python train.py --d_model=192 --activation="silu" --init_std_up=0.0285 --init_std_down=0.00236 --lr_head=0.00622
Each number is 128 + 32 x the weight over its row's rms, rounded and kept within 0 to 255. Layers, rows and columns count from 0. The size above them is the row's rms in percent of the matrix's.

# layer 11 MLP down, 192x640, rms 0.0551, rows 91-144, columns 256-383
size [107  91 102  99  99  98 106 108  95  99 103 117 102  97  94  94  97  96 103 102 101 101 107 106 101 101  93  97 100 118 114  99 112 107  94 100 101  95  99  93 100  99 105  99  83 102 107  95 102  92 101 104 105  95]
[[117 127 132 128 126 129  60 103 124 129 130 133  95 131 128 128 128 129  59 127 136 128 129  18 127 130 128 129  77 146 128 127  28 182 127 130  47 126 108 136 128 153 136 133 130 129 211 129 128 129 128 128 204 129 190  20  99 129 127  98  78 126 126 130  61 129 130 141 125 152 129  85 144 129 128 129 131 129 129 129 117  96 130  81 130 129 128 129 108 128 123 115 176 129 126 130 127 166 129 146  69 129 128 114 103  57  20  99 128 130 145 159 128 128 123  73 128 138 130 127 126 131 138 129 135 231 130 108]
 [162 129 132 124 132 127 110  97  79 130 130 145   9 205 127 131 129 131 106 123  82 121 125 102 129 126 126 134 116 215 128 132 141 104 128 127 164 127 160 135 125 112 163 126 112 127 255 129 129 130 130 125 137 126 199 116 243 130 126  87 220 132 130 128 174 122 126  31 129 234 130  63 141 129 126 126 127 125 127 127  21  65 126  90 126 127 127 131 144 132 220 157 105 130 124 127 126 131 128  43 126 128 126  94  43  50 150 143 131 126 190 182 132  82 138  65 132  94 166 128 129 129  91 132 126  89 154 146]
 [164 126 127 129 130 130  81 196 125 125 125 147 134 123 128 129 124 127  60 130 248 129 127 209 131 130 125 132  94 142 126 126  74 136 129 129 224 125 142 102 125 142 174 137 120 125 218 127 130 126 127 128 148 126 194  98 189 128 131 121 170 128 129 125  96 130 125  83 130  17 128 175 128 129 128 129 125 130 128 128 116 145 126 150 127 127 126 124 133 127 114  49  46 129 129 129 132 121 129 117 204 128 129 120 122 127  81 135 125 129 143 163 125 171 213 101 127 141 133 130 130 125 117 130 174 188 130 174]
 [ 74 129  68 129 129 128  89  44 136 129 127 113  11  69 128 127 130 129 192 125  54 129 130 149 129 127 130 127 195 109 127 131 175 205 129 125  74 131 102  65 131 129 146 107 183 127 235 129 126 127 129 129 176 131 197  84 118 126 127 228  35 129 127 129 184 125 130 154 127 154 128 223  81 130 128 126 130 127 124 129 197 126 128 170 129 130 129 131 108 128 137 128 163 128 127 129 126  91 128 114  79 126 129 126  76  79 173  90 128 128 129  92 129 162 153  80 127 208 125 126 123 130 179 129  94 175 114 164]
 [213 125  75 131 127 128 206  84 120 127 128 152  89  62 131 125 130 126 116 127 163 125 126 192 130 127 130 125 124 164 128 129  77 157 130 127 191 126 161  16 130 107   9 127 199 128 125 129 128 129 127 130 122 128 142 186 203 128 127 179 180 128 126 128 119 127 128  71 128 194 130  59 134 126 130 127 127 129 128 129  75  75 125 143 127 127 126 130  99 128 119 138 157 128 128 131 128  47 126 127  95 129 127 182 110  80 105 149 129 127 165  92 127 120  67 114 127  83 141 129 128 132  79 125  66  87 147  64]
 [119 128 126 129 128 127 109 159 128 128 128 150 163  78 129 126 131 126 241 129  89 132 127  16 129 127 129 127 136 131 129 126 114  40 129 128 209 128 158 113 129 150 197 111 116 129 209 126 126 126 124 127 126 129 195  85 171 129 126 168 125 125 128 130  97 128 129 115 128 121 127 171 108 127 128 126 125 128 129 128 208 158 129 103 128 128 125 128 195 125 175 101  67 126 128 127 129 156 125 137  82 127 128 164 137  84 116 149 127 128 108 144 125 232  85 165 126 129 177 126 129 131 179 127 147 177 137 106]
 [121 128 175 130 126 128 135 102  52 128 126  96  92  71 130 128 125 128 132 132  40 127 128 105 127 129 127 131 124 139 127 127  95   7 128 129 183 127  96 190 125  86 202  87 122 127 120 130 129 127 129 130 192 125 148 185 154 125 129 107 155 127 129 125 116 127 126  15 129 163 127 108 162 126 128 128 127 126 130 126 182 255 124 150 126 128 125 124 103 128   0 149  21 130 132 127 132 178 129  96 190 129 127 143 160 160  86 200 129 128 101 132 128  64 208 146 128 126 155 131 129 126 169 128  89 180 106  78]
 [ 91 127 101 128 126 129 230  80 117 129 127 135 203 119 128 126 125 128  20 128 140 127 129  44 126 129 128 128 116 154 127 126  86 111 127 128 205 127 144 213 125 133 173  83  75 128 144 129 128 130 128 128  60 129 122 150 115 126 128  92 137 128 125 128 143 129 127 129 128 114 129  45 129 125 128 129 127 131 130 129  97 152 127 127 127 128 130 126 140 129 103 158 143 130 127 127 129 132 127 211 171 131 130 100 136 109  40  85 129 130 119 111 130 117  48  94 128 166 134 127 128 126 102 126  85  74 116  86]
 [192 129 117 128 124 126 185 206 205 129 126 152 139 134 128 127 131 128  73 127 175 128 131 149 129 126 131 127  61 103 131 127  70 168 129 129 162 129 118 150 126  97 187 135 160 131 177 126 126 129 127 126 122 128 193 106 140 129 127 132 111 126 126 129 116 126 129 201 127 111 127 205 142 128 128 129 128 128 133 128 140 165 129  91 128 127 127 129  76 125 132 128 223 125 128 128 128 160 126 157  93 129 131 127 142  84 131  98 129 128 151  74 128  76 177 194 130 198 114 127 128 129 215 126 178  99  68 205]
 [172 128 102 128 127 128 195 125 151 128 126 133 102  65 127 130 127 129 167 129 117 130 127  47 128 128 127 129 118 193 127 129 155 148 127 130  40 129 115 128 125 164  98 162  59 127  64 128 128 128 128 128 127 131 109  84 166 128 132 159 138 128 126 128 197 127 126 150 127 194 125 118  72 131 130 130 126 129 134 127 160 169 127 143 128 127 129 126 121 127 143 156  90 128 129 127 129 164 129  86 128 126 128  97  31  65 133 172 125 130 107 170 126 137 244  90 127 141 179 127 127 128 227 131 198 122 155 145]
 [  2 128 189 128 130 129 112 145 151 131 130 126 143 146 126 128 132 129 150 127  68 131 128 177 128 127 129 128   0 147 128 130 144 111 125 132 171 133  82 133 131 147  93 118 172 131 199 126 126 126 126 127  75 132 132 136  67 128 129 145  79 127 125 127 104 128 129  89 128 109 126  82 100 130 126 125 127 126 120 130 165 107 132 169 133 130 131 129  61 128  45 128 144 123 128 127 124 255 127 172  86 125 124  12 148  99  39 131 125 128  63 137 128 136  88 254 124 104  95 125 124 128 154 126 102 132  82 103]
 [105 129 123 128 129 129 166 132  77 130 131 138 165  90 127 127 129 129 186 126 213 129 129 109 128 126 127 127 187 150 127 127 110 116 129 130  65 128 163 168 129 130  12 160  45 128 143 128 128 127 129 126 161 129 196 156  99 128 125 181 168 128 128 129 121 126 127 121 128  93 130 129 148 130 130 127 127 127 126 129  77  87 129 137 128 129 128 129 150 128  90  94 252 127 126 127 127 184 129  98  29 127 126 171  61 143 131 132 128 128 140 143 127  36 156 100 128 148  87 127 128 129 126 128 152  19 116 199]
 [118 129 167 129 125 127 147 209 107 129 129 114  44 185 128 126 131 127 192 127 134 130 131 146 129 128 128 125 100 149 130 128 189 159 127 129 146 126 159 165 128  99 133 150 106 131  77 124 127 129 126 125 151 128  92 165 102 132 123 158  80 126 127 130 108 127 129 164 125  81 130 195 155 133 128 127 129 130 122 130 137 169 130 117 128 127 126 131 138 126 121 127 171 125 123 128 127  77 128 186 157 127 128 207 255 173  69 119 130 125 129 158 127  98 190 114 128 103 101 127 128 129  28 130  91 109 123 205]
 [140 127 157 128 130 128  77  89 164 126 127 139 135 213 128 126 130 129 102 127  88 127 130 150 129 125 129 129 143 148 128 131  97 116 129 127 163 128 127  65 130 120 107 130 107 127 171 129 128 128 131 126 136 130 255 108 160 127 128  85 118 131 128 128 132 126 128 183 130 171 126 175 142 129 130 129 127 126 123 130  70  71 127 145 127 127 129 128  29 127  52 122  53 127 130 127 128 107 127  70  82 129 126 168 140 197  66 164 127 126 134 131 129  61 141 122 128 171 103 128 127 130  73 130 160 165 156  94]
 [124 131 108 130 124 126 190 133 119 126 123 106 133 156 128 127 128 127 156 131  94 126 128 169 128 130 127 128 101 116 130 127 134 202 128 128  64 125  84 120 128 130 180 168  72 131 104 125 127 131 126 127 137 125 183 209  25 129 125  40 123 128 129 130 145 130 131 126 126  82 127  81 174 130 128 130 129 130 123 129 158 124 129 190 128 127 124 129  47 127  85 151 235 131 127 131 129 111 130  95 105 129 132 135 175 209 149  99 130 126 255 157 128  15 166 106 131 114 147 128 131 129  77 131 135 109 137 117]
 [140 128 137 127 131 128  81 144 103 131 129 142 113 175 127 130 124 130  98 128 144 127 128  54 126 128 127 127 184 124 127 130 102  96 129 130  58 129  84  81 129 174 169  79  44 127 125 129 128 128 132 129  84 130 147 117 111 126 130 102 154 131 127 127 115 128 128 188 130 143 127 135 140 127 127 127 126 126 125 127  60 200 129 111 130 130 131 125 151 132  60 106  65 129 132 126 126 107 127  26  97 127 125  84 104 169  81 146 127 129  94 149 130  94  54 127 126 165 163 127 127 128  11 128 114 126 135 134]
 [102 127 133 128 125 130  86   0 151 129 130 110 123  92 131 128 129 128  33 129 143 128 131 162 130 130 128 130 178  81 127 128 125 160 128 127  99 129  45 159 130 133 225  88 125 127 123 127 131 129 126 126 150 127 154 130 170 127 129 134 167 128 129 127 102 127 129  25 126 172 132 111 142 130 126 125 127 128 120 128 193  96 128 124 128 129 126 128 100 126  99 166 130 127 128 131 128 149 130  52 211 129 129   0 103 134 148 130 131 127 176 148 131 188 135 110 129 112 108 130 128 128 218 130 112 135 143 103]
 [146 128 136 125 134 129 144  90 175 126 129 116 130  98 127 131 126 127 197 125 170 128 126  72 128 128 128 129  69 153 126 127  59 143 128 127 127 126 139  77 128 144 142  54 164 126 255 132 130 126 130 128 101 127 155 116 132 127 129  30  22 128 130 126 169 127 125 107 128 165 131  58  85 125 128 124 127 128 130 123 118 112 125  88 127 129 128 130  26 130  85 118 149 132 127 125 131 138 127 178 110 127 127  50 163  90 139 133 127 131  18 141 126  88 169  87 129 160 160 130 129 127 173 128 108  77 169 119]
 [101 129 162 130 128 130  64 172 111 129 128 131  72  41 129 127 127 126 123 128   2 129 130 205 129 128 128 127 117 151 128 127 113 144 129 130  93 127 102 111 128 126 201  97 117 129 138 128 127 125 127 130 124 129 229  96 128 129 127 136 137 126 127 125  43 129 127  16 129 141 127 135 117 126 128 128 127 129 129 128 181 117 128 132 128 130 126 126  57 126 124  21 123 126 127 129 129 163 127 126  54 126 128  45  65  95 171 101 127 127 209 113 127 178 145  66 126 219  78 128 128 128 149 127 177 162  71 157]
 [ 78 129 131 127 129 126 175 135  11 129 129 130 100 166 130 128 129 127 226 125  75 126 128 192 126 128 128 126 230 168 126 127 154 157 126 128 163 128 126 240 128 133 222 190 135 127  66 129 127 131 128 129  63 129 176 182 125 127 129 117 118 126 125 128 192 127 128  59 128 121 130 131 141 123 127 128 126 126 132 129 132  73 127 230 128 131 128 126 131 129  78 156  69 128 127 128 126 215 125 112 144 130 126  96 212 214 170 119 127 129 157  93 131 175 146  33 129  92 126 125 125 129 185 126 165 143 112  82]
 [144 132 171 129 126 124  71 108 135 128 126 107  95 116 127 126 128 128  34 130 184 129 128  70 125 128 127 126  79 134 128 128 156  96 127 129  99 128 151 178 130 143 110 128 111 130  89 125 126 128 126 129 184 127 123 164 129 131 128   3 157 126 127 130 180 130 128 111 127  54 128 255 130 127 127 128 127 131 133 129 215 177 129 158 128 129 128 128 138 127 103 136 144 127 127 126 128  78 129 190 158 126 131  91 132 125 139 118 125 130 112 163 124  73 134 113 127 141 167 127 128 128 189 126  38 197  70 210]
 [125 130 105 129 125 127  62 121 165 127 128  88 137 117 128 128 128 127 228 130  94 130 129 164 129 127 129 128 179  89 127 129  62  85 129 126  93 129  74 120 127  85 134  83  84 128 122 126 126 127 129 130 145 127  89 180 101 126 128 117 122 128 127 128 155 125 129 117 129 131 126 100 152 127 128 126 126 130 126 129 117 161 125 114 125 127 129 127 110 127  96 169  72 128 128 129 128  80 131 137 166 127 128 163 111 145  93 148 129 129  98 134 129 129 105 141 128  86  88 128 130 127 193 128 204 172  79  93]
 [ 86 131 133 131 127 128 178 188  34 126 125 119 119  43 129 128 128 127  63 127 149 124 128 139 131 129 131 129 145 133 129 129 156 112 131 126 209 129 147 200 128 131 162 199  38 130 143 129 127 125 128 129  90 128 162  77 103 128 130  62  54 130 128 127 101 126 128 154 133  78 125  15 100 126 128 128 129 128 136 127 127 158 128  79 127 127 127 129 203 127 217  85 184 130 128 132 130  98 128 162 150 129 131  62  69 204 120 131 127 126  51 119 128  75 111  56 128 155 199 131 130 129 190 130  75 106 106 129]
 [159 128  99 129 130 127 162 151  41 128 128 128 148 145 130 128 129 130 183 129 108 125 126 100 129 128 129 128  94 134 128 131 120 168 130 128  52 128 118 123 129 141  24 168 172 128 126 129 126 127 128 129 101 127 239   1 197 128 128 255  97 129 129 127 147 126 130 209 129 152 126 112 126 129 126 127 129 126 130 128 223  96 127 142 128 128 129 131 113 129 191 102 119 127 130 128 128  89 125 146 152 128 127 106 154 102 110  79 128 128  74 118 127 137 192  89 129 149  66 128 127 128 114 127  73 122 103  60]
 [142 125 136 128 132 131 126 154 143 128 129 132 185 132 128 129 128 129  82 125  54 124 126 101 129 129 128 131 120 210 131 128 122 126 131 131 196 128 112 169 128 144 138 106 194 129 148 130 127 123 128 127  63 129 100 126  93 126 129 170 106 125 129 124 149 129 128 125 131 130 124 131 123 126 126 127 130 125 127 128 144  86 126 199 128 130 127 127 116 128 167 141 135 130 127 128 128  99 124  76  99 130 129 160 151  49  83  92 124 132 109 131 129 130  40  98 129 112 139 126 123 129 197 127 158 115 123 137]
 [193 127 181 127 128 129 233  81 163 132 129 162 198  97 127 126 129 129  58 125  87 128 128 106 126 128 127 130 124 227 132 128 135 183 130 130 220 130  64   0 128 149 197  82 115 131 145 128 126 125 129 128 113 127 148 104 102 131 127 126 105 126 127 129 112 127 126  48 125 163 129  68 100 128 126 125 130 129 135 129 119 135 132  88 129 130 127 128  80 126 124 159 187 127 128 128 127 100 127  63  22 128 131 131  74  95  57 113 128 128 224 144 127 146 115  30 127 100  97 128 126 130 148 128 164 119 183 172]
 [101 130 169 129 126 129 154   8  40 128 128 183 125 110 128 129 124 127 129 129 115 129 129  82 125 129 126 128 160 116 127 125 162  89 128 126 184 125 163  61 127 122 114 186 100 128  89 129 130 129 129 128 165 125 151 203 157 127 126 114 198 127 128 129 102 129 127  90 126  94 130 205 122 127 128 128 128 130 123 127  67  95 126 139 126 128 126 126 148 128 172 158 158 128 126 127 131 142 129 133 123 129 131 107  73  32 106 140 131 126  43 154 127 219 142 156 129 185 121 129 130 128 191 129  52 188 142 148]
 [176 128 116 126 132 126 196  62  83 128 127 150  26 149 128 126 128 130  34 126 195 127 127  30 129 126 132 127 175  92 128 129  84 167 130 127 224 128 176  89 129 126 139 109 109 127  88 127 127 126 130 125 132 129  79 148  92 129 129  60 103 129 128 127 121 128 127 130 133  86 127 130 147 128 129 126 129 124 124 128 100 205 129  60 128 128 131 129 125 128   0 160 129 128 130 127 129  91 128 131 103 128 129 113 159 194 212 146 126 131 151  74 127 159  44 116 127  98 105 128 127 130 140 126  44  74 158 105]
 [162 130 175 126 128 127 173 121 112 129 129 177 194 226 127 128 130 126 188 129 102 129 127 199 128 127 126 131 101 176 129 127 115 105 126 128 215 130 125 134 129 152  82 141  73 127 138 126 130 131 129 129 186 125 112 160   7 129 128 231 150 128 129 129  25 129 128  32 127 221 130 139 136 128 127 125 128 128 133 129 183  30 129 189 129 129 127 127 176 127 246  99 107 129 127 130 127 128 130 102  93 128 129 132 125  99 113 147 130 127 188 140 132  92  95 240 130  59 110 128 129 127 129 128 170  21 189 113]
 [ 57 127 107 129 130 129 132 117  77 127 128 108 115  98 128 127 128 126  57 129  53 128 130 158 131 129 129 129 148 158 127 128 154 142 127 127 119 128 120 161 130  92 154  98  73 128  86 129 129 128 129 129  57 126 142  72 203 126 129 138 133 130 129 128 107 129 129  88 130 120 127 134 154 129 129 126 129 127 129 128 255 207 128 195 128 128 127 130  97 128 166  93  59 129 130 129 129 155 130 255 140 127 128  86 170 100 104  83 128 125  46  90 128 234 127 167 128 169 113 129 129 128 105 130  39 174  68  68]
 [114 127  87 129 126 130 154 101  96 126 125 102 148 117 127 126 126 129 144 131  71 131 131 111 128 126 126 130 183  57 126 125 102  94 129 130 145 129  66 116 127  94 146 142 139 128 140 126 127 125 128 124  92 128 130 143 227 126 127  97 120 127 130 128 166 129 126   0 127 167 125 152 117 129 129 131 128 133 129 130  56  94 127  38 127 126 129 125 129 125 153  94 166 127 127 129 132 119 132 109 118 126 130 130 105  22 177 146 126 129 153 111 127 194 138 104 127 121 143 129 128 126 143 128 109 164 175 118]
 [125 127  85 127 127 127 136  93 184 128 127 105 169  36 127 128 127 131  93 128 130 128 128  51 127 126 127 128  97 119 125 128  62 105 127 129 145 128  97 140 128 121 208 111 115 125  93 128 127 130 128 128  61 128 181  50 204 127 128  82 105 129 129 129 124 126 128 108 129  74 131 164 120 128 130 127 126 129 130 128  69 171 126 145 126 127 130 128  63 130 113 149 192 131 129 127 129 194 131 104  85 129 127  18 191  55 131  73 129 129 151  85 130  70  32 142 131 219 142 129 129 129 204 127 139 100  70 136]
 [158 127 140 128 131 126 134 255  82 129 130 110   0 169 126 130 130 134 110 128 138 129 127 144 127 127 122 131  93 180 127 135  29 208 130 130 166 132 159  82 130 140  54  51 166 128 146 128 125 129 130 130 219 129 155 126  83 131 127 115 113 131 127 133  74 124 128 203 125 155 129 113 107 128 127 127 128 128 127 131 152  97 132 144 129 129 127 132 135 129 138  82  96 129 126 126 129 145 126 164 168 124 124 152  75 127 141  76 129 126 158 141 128 208 114 115 130 143 113 125 127 132 149 133 114 153 103 134]
 [118 130  91 126 131 129  48 104 238 127 128 115  93  34 128 129 128 127 133 132 179 130 129 124 129 126 126 126 105  85 127 127 200 143 128 129 126 127 158 173 128  99  62  74 164 125 135 128 129 130 130 128  64 128 112 102 135 128 128 165 104 125 130 129  87 128 127 105 127 163 129 121 135 131 130 127 126 127 127 128 184 211 127 141 126 125 127 126 136 130 100 189 179 126 127 126 129 167 129 173 125 127 126  90  57 162 130 108 127 127  65 122 127 235 125 208 129 122  84 127 129 125 118 127  96 173  78  56]
 [ 96 129 116 127 125 128 149 134 187 129 128 114 209  65 127 131 128 128 123 128 177 129 130 140 126 128 125 130 106  85 126 126 127 137 126 130  99 127 119 137 126  94 220  80 122 130 134 128 130 130 129 129 210 126 190 159 160 126 126 111 130 126 128 128 153 127 126  74 126 122 129 109 141 127 127 125 128 125 119 128 178 187 126 119 127 128 126 127 103 128  57 194 154 127 126 127 128 191 128 134 125 129 127 119 177 124 129  69 128 127 169 108 131 255  82  56 129 161 121 128 128 127  74 130  69 127 126 171]
 [ 70 131 151 126 130 128  92 116 182 130 129 133 161 161 129 129 127 129  56 126 199 130 131 255 128 128 129 126 168 134 124 130 119 130 127 129 154 131 164 123 129 189 213 213 191 129 123 126 128 125 129 130 143 131 166 161 121 128 129 103  69 129 128 129 113 128 128  99 130 141 129  47 114 129 125 126 127 129 128 127  74 106 131  74 133 129 131 127 170 129 125 176 123 126 124 127 128 155 127 123 143 125 126 114 135 133 182 120 125 130 184 140 126  97 148 149 125 119  94 129 127 128 107 128 154 187 135 149]
 [124 129 121 127 126 126  79 157  73 130 131 127 115 111 127 129 130 130 163 128 163 129 128 163 125 127 128 126 189 141 128 129 132 190 126 132 110 129 147 165 128 131 167  85 170 132 102 125 127 129 129 128  96 129 108 159 133 129 126 148  40 129 126 132 106 128 128 178 126 169 127  83 163 128 127 128 127 129 113 130 170 109 130 110 132 127 130 128  56 129 126  81  71 126 127 124 125 175 128 201 187 129 127 127 167 140 128 115 128 126 114 154 131 187   0  59 124 171  76 126 127 128  34 127 143 221 159 111]
 [107 130 172 127 128 126 157 225 210 129 127 140  13 140 128 128 129 131 154 128  85 128 128 115 127 129 128 127 124 132 129 129 212 151 126 129 184 129 117 204 129 164 136 143 162 129  76 125 128 130 128 129 194 129 206 120 113 128 129  94 138 127 125 130 172 125 129 151 129 145 129  63 127 129 126 126 127 126 128 131 147 119 129 108 129 130 129 128 216 129 184  70  82 125 128 127 126  86 130  93 104 128 129  96  96 119  79 161 128 127 179 138 130 117 143 126 127 151 123 127 126 130 160 129 127 108 130  28]
 [ 93 130  75 128 131 128 130  98 117 128 128 101 113 149 127 126 130 130 103 129 165 128 126 106 127 128 128 130 120  70 128 128  38 102 132 129 117 130 107  48 128 130 195 169 110 128 118 127 128 127 127 127 147 129  82  30 127 131 128 107  42 127 128 127 145 129 126 145 132 183 128  89 110 128 128 129 129 128 127 132  38 224 128  52 127 129 129 128  90 130 113 130  66 126 125 130 130 165 127  71 206 127 128 138 124 158 167 114 128 128 186 114 128 171 154  77 128 211 179 129 128 131 169 126 194 200 123 209]
 [191 130  94 129 126 125 122 131 163 127 126 187 208 121 126 127 126 127 187 129 111 127 128 109 127 129 129 127 159 154 130 128 184 129 131 127  55 128 136 153 130 140 226 184 184 128  52 125 125 127 128 130 129 127 104 142 118 131 129  92  72 130 128 128  49 128 128 159 129 125 128  74 127 125 128 129 129 129 139 128 104 120 129 149 128 127 128 129 138 126   0 182 122 127 130 128 130 117 131  69 183 126 131 167  43 145 120  99 128 127  68 110 127 153 109 129 126 117 143 130 130 130 128 126 255  75 164 131]
 [142 126 159 129 128 126 156 235  70 127 128 132 128 126 128 127 131 128 117 127   0 129 128  60 127 128 127 128 114 187 129 127 148  72 128 127 152 125 143  59 128 139 154 168  92 128 162 126 128 128 127 127 145 129 163 172 154 131 127 161 107 126 127 129  88 127 127 124 128 128 129 142 118 130 128 129 127 128 123 131 137 120 127 111 126 128 126 128  94 128 112 148  49 126 126 129 130  88 128 103  95 127 129 144 217  44 129 127 128 126   0 171 125  71  56 104 128 125 183 127 130 131 118 130  11  94 119  90]
 [135 131 141 127 130 127 164  91  49 128 128 144 116 112 127 130 128 130 129 128 106 129 127 174 129 130 129 130 112 118 130 130  88 103 130 128 116 131 149  91 128 194  61 109  81 127  93 129 126 128 129 128  45 129  77 127 224 131 129  99 146 130 129 127 161 128 128 206 129  98 129  72 120 130 129 127 129 128 138 126  31  73 131 206 131 126 129 129 144 131  21 127 137 126 130 127 125  82 128  27 105 126 128 105 137 185 106 159 127 127 146 169 129  98  42  96 128 199 159 129 128 129 136 128 190  85 125  54]
 [145 127 130 129 132 129  79  62 106 126 127 146  51  88 127 126 131 125 161 127 181 129 129 104 130 126 130 126 159 190 125 129 166 126 128 126 151 129 118 120 130 157 125  51  93 127 118 127 127 126 127 126 147 130 217 108 226 129 131 130 119 129 127 126 193 127 127  65 132 129 127 159 112 128 131 129 127 127 130 127 249 114 129  52 128 126 129 128 167 127 131 118 123 127 127 129 129 189 125 105 159 127 125  95 134 149 182 141 126 127 117 159 126 156  93 109 127  15 245 128 127 128 231 128  98 131 211 121]
 [166 130 118 127 126 126 176 112 164 129 131 177 220 102 127 129 128 127 183 127 189 126 128 144 124 126 131 126 127 104 128 124 151 145 127 127 159 126 154  76 128 121  89  77 135 130  70 127 128 129 124 127 176 129 195  40 190 129 125  93 192 128 129 132  44 128 131 161 129  69 128 159 131 125 128 128 126 130 118 129 143 188 128 109 127 129 129 128 198 129 159 246 240 128 127 126 125 116 127  90 118 132 130 161  86 117  88 136 128 130  88 144 129 134 177 107 128 222  86 126 130 129 151 124 109 184 145 107]
 [103 130 134 126 130 129 149  80 182 130 129 164 109  60 129 131 125 131  85 127  94 129 130 190 126 129 128 128 187 172 130 129 167  51 130 128 118 130 202  77 126 197 122  87 162 129 194 132 131 126 132 130 116 128 154 166  58 128 128 128 130 127 132 127 141 128 127  94 127 131 128 110 134 127 126 128 133 127 129 126  56  96 129  92 128 132 129 130 155 127 134 231 174 128 126 126 131 141 128  69 132 128 128  95 128  18 240 141 126 133  82 160 124 132 110  92 129  74 160 127 128 126  88 124 160 223 136 218]
 [ 18 126 160 128 126 128 115  95 105 130 127 109 175  79 126 126 128 127 194 130 114 127 128  88 126 127 128 129 168 144 127 126 146 161 127 130 189 127 150  99 128 110  37  89 160 127 176 128 127 128 127 126 171 127 138  78  43 127 127  98  55 129 126 127  88 128 128 188 129 182 128 151 165 125 128 131 127 128 123 128 169 103 127  91 127 128 128 127 110 125 122  77 140 128 130 128 129 197 126 101  69 129 127 155  59 160 167  86 128 130 160 149 126 121 115 122 126 153 127 128 127 128  94 127 100 169  85 192]
 [ 87 126 145 126 131 131 174 181  68 130 131 135 138 150 125 131 126 129 195 126 207 130 128  35 126 126 130 129 117 174 128 126  90 125 128 129 135 128 111   0 127 134   6  92 203 128 159 129 129 130 128 129 178 129  89 107  46 127 127 226 143 129 125 129 109 130 127 177 128 139 128 127 142 124 130 132 127 127 126 127 178  57 128 107 126 128 129 127 182 128 185 130 149 129 127 125 125 183 126 190 135 131 127 139  60  18 237 127 128 132 195 171 130  55 133 203 128 175 139 125 125 128 157 125 126 188 128 146]
 [154 130 118 129 128 125  82 176  54 129 129 148  88 131 127 127 129 129 153 125  90 125 130 119 125 129 130 125  47 143 127 129  70 145 128 129 171 128 191 230 126  89 157 123 106 131 149 127 129 128 127 128 101 129  96 151  28 130 128 171  88 126 126 126 115 128 126  91 131  93 129 120 141 126 128 129 129 125 126 129 194  67 128 162 129 130 129 128 113 127  57 142 125 124 127 128 128 151 127 180 121 130 126 118 111 244  95 135 126 128  82 112 128 219 231 106 125 114  93 127 124 127 134 126 136 127 128 138]
 [171 130  95 127 126 128  56 163 167 130 129 125  67  75 130 127 129 127 166 126 122 128 130 176 128 128 132 128 132 140 128 129 100 156 128 126 141 129 182 117 128 119 110 158  67 128  73 129 127 128 128 129 197 129 212 244 204 127 126  62 109 127 130 131 151 127 131 170 127  36 131 150 167 129 127 126 130 130 126 128 180 214 130  78 130 130 128 130 179 127  21 131  37 129 126 131 127  90 130  96 140 129 128 133  70 138  38 102 128 128 176 114 131  63 126 133 130 115 127 131 128 130 109 130  82 115 160 180]
 [114 127 112 130 127 125 136 197 154 124 124 167 162  79 130 124 130 126 165 128 144 126 127 189 129 130 131 125 104 112 129 128 192 124 130 126  67 130 112 222 127 106 123 174  91 128 150 127 128 130 123 127  86 130   0 187 103 127 129  50 142 125 128 125 131 129 129 213 131 146 130 173 136 126 129 129 128 127 132 130  84 125 126 101 125 129 127 127 129 126  47 115 204 128 128 132 128 212 127  86 144 130 128 210 138 196  73 125 126 128 114  95 128  17 130  91 130 108 123 128 127 127  66 126 208 123  81 141]
 [127 128 127 130 130 130 170 140  34 127 127 164 162 223 129 126 131 125 185 128 104 129 131 137 130 126 130 126 129 130 128 127  69 143 130 128  76 129 153 161 131 108  84 114 163 128  90 128 126 127 129 126 156 131 134  94 117 129 127 134 158 127 128 128  85 128 131 206 130  91 125 143  97 130 132 129 126 126 134 130 119  56 128 138 128 127 127 126 118 126  84 147 119 124 129 129 128 111 124  95 149 129 126 186 141  97 163 126 125 126  74 119 126 255 134 136 125 155 169 126 126 130 132 127  79  94 146 137]
 [138 128 166 127 130 129 179 130 112 128 127 123  75 159 129 129 127 126 162 129 118 129 130 182 130 128 126 130 128  90 128 125 179 121 127 127  97 125  87 132 127 112  60 166 165 125 230 128 130 129 128 127 172 126  99  96   2 126 127  91 150 127 129 127 180 128 127 155 128 159 129 192 144 128 128 125 127 128 127 129 208 107 127  94 127 130 128 126 145 129 119 182 103 130 128 129 129 111 131 179 179 130 130  69 147 174 153 106 130 129  15 131 131 147  81 162 129 139 109 129 130 126 245 128 184 185  87  77]
 [131 130 136 129 129 125 114 128 212 125 126 136  93  99 128 126 131 128 103 127 126 127 127 217 130 126 128 130 116 150 127 130 163 115 128 127   0 127 112 101 127 138 143 173  96 125 165 126 125 126 128 127  90 127 172 163 141 129 131 145  75 131 127 125 129 125 128  80 133 172 127 121 123 129 128 126 125 127 124 127 174 118 127 167 127 125 128 129  79 127 143 183  61 128 128 127 127  93 128 109 117 130 128 141 157  78 187 109 126 128 207 117 128 179 166  45 129 157 115 129 127 126 230 131 135 214  84  65]
 [175 132 113 128 129 128 145 122 173 129 127 154 121  87 126 128 125 132 145 128 115 127 128 119 127 128 129 130 174  66 129 129 142 110 127 127 143 127 158  97 127 132  88 119 120 126 192 128 130 130 131 131 143 127  67  79  52 128 128 170  66 131 130 131 112 126 130  92 130 220 129 148 156 127 129 130 128 126 135 126  49 105 127 132 127 127 131 130 106 129 160 118 150 130 130 126 127 169 132  94 160 128 127 112  97 143  84 156 129 129 129 107 129  42 213  49 131 131 142 128 127 127 100 126 201 193 126 110]]